python train.py --num_hidden_layers=12 --num_attention_heads=2 --num_key_value_heads=2 --head_dim=64 --norm_place="peri" --rope_fraction=0.5 --attn_scale=0.171 --tie_word_embeddings="early" --init="uniform" --learning_rate=0.00294 --lr_mult_down=1.5 --max_grad_norm=2.0 --schedule="wsd" --decay_fraction=0.618 --max_steps=10743
Each number is 500 + 50 x the weight over its row's rms, rounded and kept within 0 to 999. Layers, rows and columns count from 0. Numbers have three digits each. The size before them is the row's rms in percent of the matrix's.

# layer 6 MLP up, 512x128, rms 0.241, rows 182-207, columns 0-127
087:458493499507599576489509400419564491525456485536425524548480544539553449485516639490453553557449451479407506549482509469489521549430460538493389560527515550493565439447583521441466528523485515455546539598581478512483501474533452482457531461529507484445426460483427532491549617504489568474446539570589588471522512440530492528542529491453545493537576563511487658542464510484496586485542
110:515541546529529481430481477483491517445407497561435473506455499522489453574537453583439464455533447483457527448602506526397476441485607474464508526538537545526453409550506450561385512435512584606522528465495550497536443441506593538538578522578569522486557543507544478627548504471524509505509400453443515468481429403505394559488449520464532504509500528481529567598429513446510459482497
097:479471501555512395477455469513528512423543426550458574527543499491579457476433466492581489376465499497613473507557520614457544468534442519549539548441427524532468528471458483479532478569436552514453531454494465382390495445474528436536463413498501452483538469439534504550568412447471459485520573512415429531424523489491482461513497476532461616465486572498554458433563512570549449427523
098:595526581489439504591432445535500528544471571559463450516514406441509563414464550443398527445516440485526428490362534486597430482525505556509540482448479545567489454440445555414428464540529478489555460539524544465454499522438492518435475507430517520530453459527534485496522504545504481509528502526541466467524497446553428578554475487480495536582490502576599550529543666413470466483533
101:517530496455504414387541554470491407476538439578461497517431511572505525503443504541524536522508408486548474545514426551445432573575543501506458469413475401533459458610521358460560508509490495564449507466528491432415411492537542538521522503562484554550535404486464470501499393522444551414506435478478481432475493501515482566455582485473484486528620515430410526510538469535527469461463
097:515526506473497480503595534496466462553468446432420433557531492538541447572534412494521472544502451509558479503436437531429466616431601571527507447493489565469531564541534499440544522540428485421507478559489447496532434499447530587513597439410552524570453546504460525468514496613457471601458511477466523492575559539480496471477547477616583394532540412518459431477523495503465477575466
098:537536547457513538546572588469541453485448494475511477507580516467492470533379548507459555474477565552509478405428407515527509574456574458475450532539471561518508527507553630498497426578592464565486515432543511560406441603462455502423559521511551551419481505467480539481519488402504467466423452497576417437483501449481580505568477489506524618538488531515512406462510574477545472480526
103:420563479438498433474529439583494561481561412612537576419419528524537499564549506516488470610630581550538479518501394528465449485410504572498458599481469469485518543408471513444479491469506475486482484455532413471499520500434430531475488464469550540539502470562434506541455441484561498482451535490518449435407501513478453491441434540471511465539486539508557476568539607401566501564493
099:515514472496538537531468573490423457432528521531509518623457557569610565630483388610561525515509452554509454532504475452452504541481487510455522574500498513564483585527463500526528468467504465503423445562439562507479442512583509468446525487551546537424443399530545445492517449523483482553545530444446498555518518585573493497439646512461418541513554574530559584467454461525527483471533
105:445548553561457459520550581473441495430501532485432482496470453484499477535556484550477515498380452543438453509588494536482459501532508487450538567481449522495463486445596634516570420510475506579517466476549519484488514503563471541550529514413460599511431404513391476606528581495571445537492612537503468474591467478558547522489496511465556569487505550593538458526545561595454438551513
110:471443434534521511581478468557414582460517470464535546608491549507494485558605523590452494558503486607522545528477551487556507484442399469463494441510475534464371477535488490516505522522444528428478598493527430437536608502434504520528473517570512506542524543514458429517488593386524451566591540470566493538534412516532573567520440518422514533545477521528522417508428501503565498487420
104:538507602607514474532549520480493568522475383488566490492504522614552585527473527418502507512468498569533526531501534460559554508504538607545484419505533389485411530423466556520517384466484518463477441422445453559396420586565476502543467522460518546476469457391533510498511493508458459473514537476448532537444479474484617456586483486456509418513539435442563555449513516499523470466557
104:584442591446489529552481510453592550528429456478539537513587467501424483477518516591467646546487428584508496480492606472526488520430427482417540583534559510553584534386463435510511518496472476539505532485547537474401437479516535517521509530540425549525446438508554436537532513465530628444401507422420467514467557479488506524532462480438504513503420529535515434454517488451550517477555
096:505528511437526577481511487449590548511501508542470414544483421551476513507555470465547533418484527640470539575499415500494450488503450508504449606417529509606458559495475583551490503525459541486520561483500595434473500571479474505472435526492496519455554450545401485467549521555478539514533552433533530568574444453417531513458463451467539571625394491446582525506439552546428575516525
098:512484525453473502593351537432484567596463521499457541573481519446402470565525398493406458501481533502455555561467527494543457490490506485437558486481544457516434464469500514498484494570476577457479428456584497461458560439567536571431524505527487380519405447517421477482463423504523467486480494507482474477428448432408457455520538533488512592486427464545368551497490426518558479540543
094:436475527434524535570496540530505449487467543539559486401442418529536505459462485507444582490425396574523466521469593556529452485543557394550542512533452435447566521530513483487603556547435524420451461564478508508450550519521481653549407465458554535519569465534534596551511470446557546566574463518571479485598439463439490504479540499514608510560494483523438529506515533502549471483501
105:430557463597444562520477480491408513524558509432487469401456494507512607554491489537495486527436532517458504571525528460481419483363470480565552517469542522596523577555459508469545427438415497523478548509498579465520549522483560447501543525509546501523496438396514397595490420544487557505561445571526418503556490413454429424448587524500500450448518542540523459448536484568566498514452
102:543531528474478463508546433468542473405528602526455466392433493452534419556576464554393441458459463501535544541537430464482544616466430442510477468580516491427461548536565514463462440459360495520522528575363569523547574565527468446533511525505531528434543503480578492564459497560566451511538448511553494498459586526532530577464488514475521492508459437517416503464541508511436460543497
096:434446494543539432533461565598492522449487465522519490446504515561418472480476376423451517487473511522473437456545569508507600553509515512555512532479516523539533563500498550441554417518521411540473484517415472470493454478492488447459583527545421431573462457448534504527466498613544459482483497558467455390472480532468562574602548466464426592489561465468573588513498440610427515513581
098:506450502464540513480536555456506431473552497579529545456436496536434465466508510532545509461526472540445534515507559454442418518529528485460343495432473593444544548545546505429423486468550507488543473411499492447508466493616412526510579564398517544554464435485474517516524475578482585507447506437563519484523559428557478569474422575463546415474451577530503507488546451422391554548573
088:538454459507541477521512552505455431561501513459539550605521576502531512629606524520436494460473407470538471558549471535502451455443436497398506556510462429555419572460516447558523434466484522525459433439537455471468566589471523523470429504516471506493421477511426561530487527547466471556500417407537462451529408532580447559552575450448475438413512426509495464469550468457607465520509
099:497595496419602519551486442525556460501496565466546400507483496484451511556499499558497540485514476484558534555603498450531449521526403490612490469496571445547418504496577523530424563461444474579449524529537488419523485487506544415531553486534531513443416435584564412507533490479495535559517418556504534513577484607424441577495531461605488420398513495491442521510451464470521439485536
095:497445594475407465522490551409578555427440500552424496575482454529597484434459517550476427569409519472548526528529565449460493448491431543540546404597523491390464505441531441482438445508526539420525498475422500505518490454566578517447567510445540509487430441505506461441595557522536544456462479521453594496537555424466493533541584530524461526450509578545482475488534539466531587486551
098:512442504497520488432615497451478542481534528494519574493504474513462538513538557472416457541522381619495464488462546401465492536488494442496484549461581514547501437597519597532456622503477455481441533501524585501426481535506473537556526564533442637572592474519465509492518519373468483436493509451454485444551503415465519435531434499521478559552555529514521439495496587433394495502495
099:494490528586446466556513622495548459507583489490446441474490539527423453424492493516483518522633391499527539483448446498519534520515514483438522526455515534519439500490591534496512500478556449524517416445463541519469473467527575462500596521475455488555539501493492487556656526514513503472464440469426520461487549491514419398604614538423585534441494435451491488392522535461425589487548
111:596481406431533469398571464574457424481524519490542455571539493576535553441545515462527487475484452579484447622571539530497529517513509556556583479537490502460535415472529574473494449542481497546591564383542449512457454484557538425482467588418541530528528492521478465530502451426575531527541520590482573523600427572477509524438515510461513484535446561474490396520487498516581491555461
# layer 6 MLP down (transposed), 512x128, rms 0.34, rows 182-206, columns 0-127
099:425550475483460461459501541539448491427570471430442517465504545561471449466461489495538492449430458534509439551516442588523557519456611536478600483524416513509521586508555520473508457507384496449446476479460509553495518458501605532409480475491544564517634464558606452542530492494581496517491514467437463550539453482510401553444436462449471625608547551450490458485434508432524490495526
098:474490491490516488455484562412449463423387568504498423470534534475530466581468560565444438577536471488435510455533453407410552486453490461467459521551517487499517528532552503581505458468419627469577448345471499399453448443519542484491539560598569539469484535561528473456501522438540448461561597484491503475489454512481423524539477527582531470450464554459524467556474544536498413559496
101:507374456549522492467474497589481532511497507452454539529472543499553517534460493455572476454520434485513627542590537530462455518509460455583344480438488485472533588459447478570503481552382429513508526467421530544451490487506539368584531401434523512415476498554556495477491442508469505526577541481482469464481559496411465509517447482513506559454533487453559452450516572519545619495552
106:502613457511557447519486519630458453593414391512467441425477464471587465470455527612469530468510515436480474502563528499526528482592502494506517577441460523450613447531457562549474587435455514476515473516459468570533511439510465543458507567445541512437446518491503476459497534552565443508499450485513461472539572530496491450476533412419402516545364526541541525527532515594569503534476
104:581448585513465553483541462508479437553479533500479489445494457556587467517477514543504543625508485407436459482402411594377475467570518464433528465525431499471516420476544432449474499515442520545474547533564532479544552455508530503449490545556513524487544459471487544574554493544498557524579517356404519384451531426532497494531489492479513631544554545461542541519475515448577513471521
101:539585460524502430454552468497524483416465569532559569480510525519559469491432490385530552458506613602598528536411400504503541451518615477496551544446406423490540440559535462508517574560561504446489440533404545586598425453498484498451518494537536519538498543480503570432485465494503505548469511545455559522431456454519404566508519465512478482549460526501540418549502522550464496574464
103:493464436546439508437434408597422507531529510539527590600434457484445513533518332529408515467465481477499544530498543488481547499473464546572496525462550554515513481556468418475540500486485550533483519486405499401508588509512452447504566557460463504513566557457554496487509533558422559491579433494365571499445471529495436513540484523427441509581485403515519488479550501459496613469512
098:564529447486565492504549503468528443424530485462415459398430616452518505422510450513529572459479438448543459490505538502540465539427562552418440488447533382548597524545453510550528528466456481527504451533559458441560533521456506469393464458551558545411465542531407508387595502521476462555484424407460525449542464473504467579450467478495580521527517522438464552417485499470484442503487
098:496555512492401476560449460550572510543523433493509552486476529490497556438415469459500468556545437583453464533493547484513471606583496428543588579437506452580428426506594511512426525541573601483515505499529532476514419542452469460497590452467443488425473461499514494502484471490527437489474513508482472522569643538481453513374481401420566452536470497435553455524499591519490545557517
096:569500563451513510461430420517495477477440519510518541599548471558498450461521460545499517468532506525477568473431546559522469521616513491444460599464492422431522475573482436457459538474502491449385483460555536384567437455560383473525564588521556518409489513431524438439494399451534519477588487561532526529472543446424450482504500463460418493506428450444469510495581585533431505516509
097:470491554501555523502540455490433446401506410511503414510586510479551477533438453491480561473438600490462518600530506370522569544393542468549460409476531553546411487574527523476405459493444528412452520460498535434498579442529581538572428489516522469530498539549423490473475547454504526533478474544496533495524472444542521482553504383445411518561417517445435547504475501588537540466489
095:570517464490519565409585422592537481459529545515454462488486481500505397565546544479549479489507563526516507510492375490468464556434458538382501580492632523534487439480481525515409602537425420536551534544517469445503518493370459437477440474611478433489512518417538481499514520448503563576502527435478464492509462513449462517473560483501488535486495463612398572489478462449504525505452
095:477545382398351504516578575439502513450586495515454499444493560599440471610528451536508471539434529468468447463527517532460547520550545523536578491543600478508617521519525567527540517395503509498555505497464465468549534563436441499421498562477439450501427550472536561548468577524562447548539544560509543592436507507504529404410551467505487470518529473501436486479490551472493477468489
101:451498432405499500555488531586460479533460494496471517573533431536536500473509521478529474493476492565553461461520391518565558488520473421541535488515521515559458462506510445584509503494502430481531488466396541530467466578525524564608455468430442471510482512453606500486386488519439560457518543570432443572509453451545505574525509412482493491606496592423506529411533457670482536576519
100:458490514519501436545476488425531519565522533459548569479505438542426486538491453523599466514471463531445471539512454586544448522612522509442614447596525512483514516458556562504466502486457533518527488500559460495538556440515470528514551503465549415549422438506488557527563524520524535573463497427584493507442483547587450505495578426532524555362533579491403605468479441611599450511531
098:403500501485475472472505521453511456536510483540559547533467572635535516485469518535433492496498525490529490514511478390574568446490447544552515419476460515525500421578513543392623493541545407495472511604501563477510547502539443494456491481542531544457519540572541559552483565500554490589582572499527564501553475526580648473498508503473566536444537525665512566545464484532514504519522
098:502523467546510538485469513569479578511427505526520446487478441395589489493541559592466527489481523534486468542594538519455407424456491552555461454508471487526465592514508465447537489510576577548469524495528534536580505524537428504432426445537464573470544457376463446500547467448428497419472480501550487455440530569418447456385535578408515472525488517448581577594555509549499534497405
107:566553581494462510536521539485574320469517511493446514475532520453554505501562410505443419485415453459458503554544492523436559447494543509545525539563565448519443480502581485515458597476446516447497519528436575439548558489533494449558475501381523505434555490457531524562495509548566469569432477449425474513486577586516398530476535461476561488433456506557507489387422553447517461519460
102:552495546585498557478519608495503486521455503494527457549516487421481456554418483475515534450424503460484539504517561557544564534490451505539403463586510478567513539457552509470576548464456504491589503382500572484547568536443467537482546453481450354464552538433489578419445459521557475512481449491514529465495571489502549556584519424486485482518463480385576511458555458562634512593531
102:480516539488510476505436392505523561515458533507532477468455512424567564558497443455512559403516638517534477531526441503523529479548502464617535567476503390461386494457547567515447442536469503434499601531542499502515491586402595418523592529468539514502502455527525476546447453497492436486524567461546494455551489408424478548549534470413457493447574485435445480573569495483522525513583
097:553472522509362446367540521518524574462518491405505536574550462544447513352433413411534481568574460537511417560543522491458513520581527521591514416516532550447476457495520559498439464553565515522450502419510497513506505572498555565469543499521525600410550545515542517556471507437583452474491505588527498582504488574529527393451556520493542488463493506563509507498525544485503472509475
096:531565524450512445514536435469524443433498519557579455552468561496475492580531468537503492529566455565439575525518447406520524483401441543440443504496532450541569536488590497512526516499473615512470532422508448522531481499518467493444499452501631477494500606560508415545516466521524527572430586489581472502506507538560422563561552491567619570414517580518440477558564513544572447460519
093:520469472412484555562594514507459495542604477474550532504483558526580524442429521534577485499449519503414532467485556559487531563572452470537544486450452532448503448414586523427515492473489452520527475515550510457451531516486534482517494543503465446426448519569506440481428583430451640409587505443509488549524545404478513498555449566507557559412568628481447575477473519457458471575461
100:464482464549523386511470483549486432545476448445569541503470458499481486585544445491426479578564434592528494453521482448527502570383402496553493529455459366481488481539464526565549504552504558459535504441508546433574490477539513467515364479560526546535491515552463528530492493504578509468453530474503494617558526525530508485477488526529581524540420649544455496439569599511464574467509
100:546499505464502547501489443491435555491483489530498542551489496509564507588474530491530484467415583498487378524512541523613434443505518554527424536495499426504573469434440473494461422486459419490485475597610477387555622510500470621464454486425420507455464515551510469458404469478484479452537513485555498540518500542412611549442422455515535616481511584535523485543470496463525464466486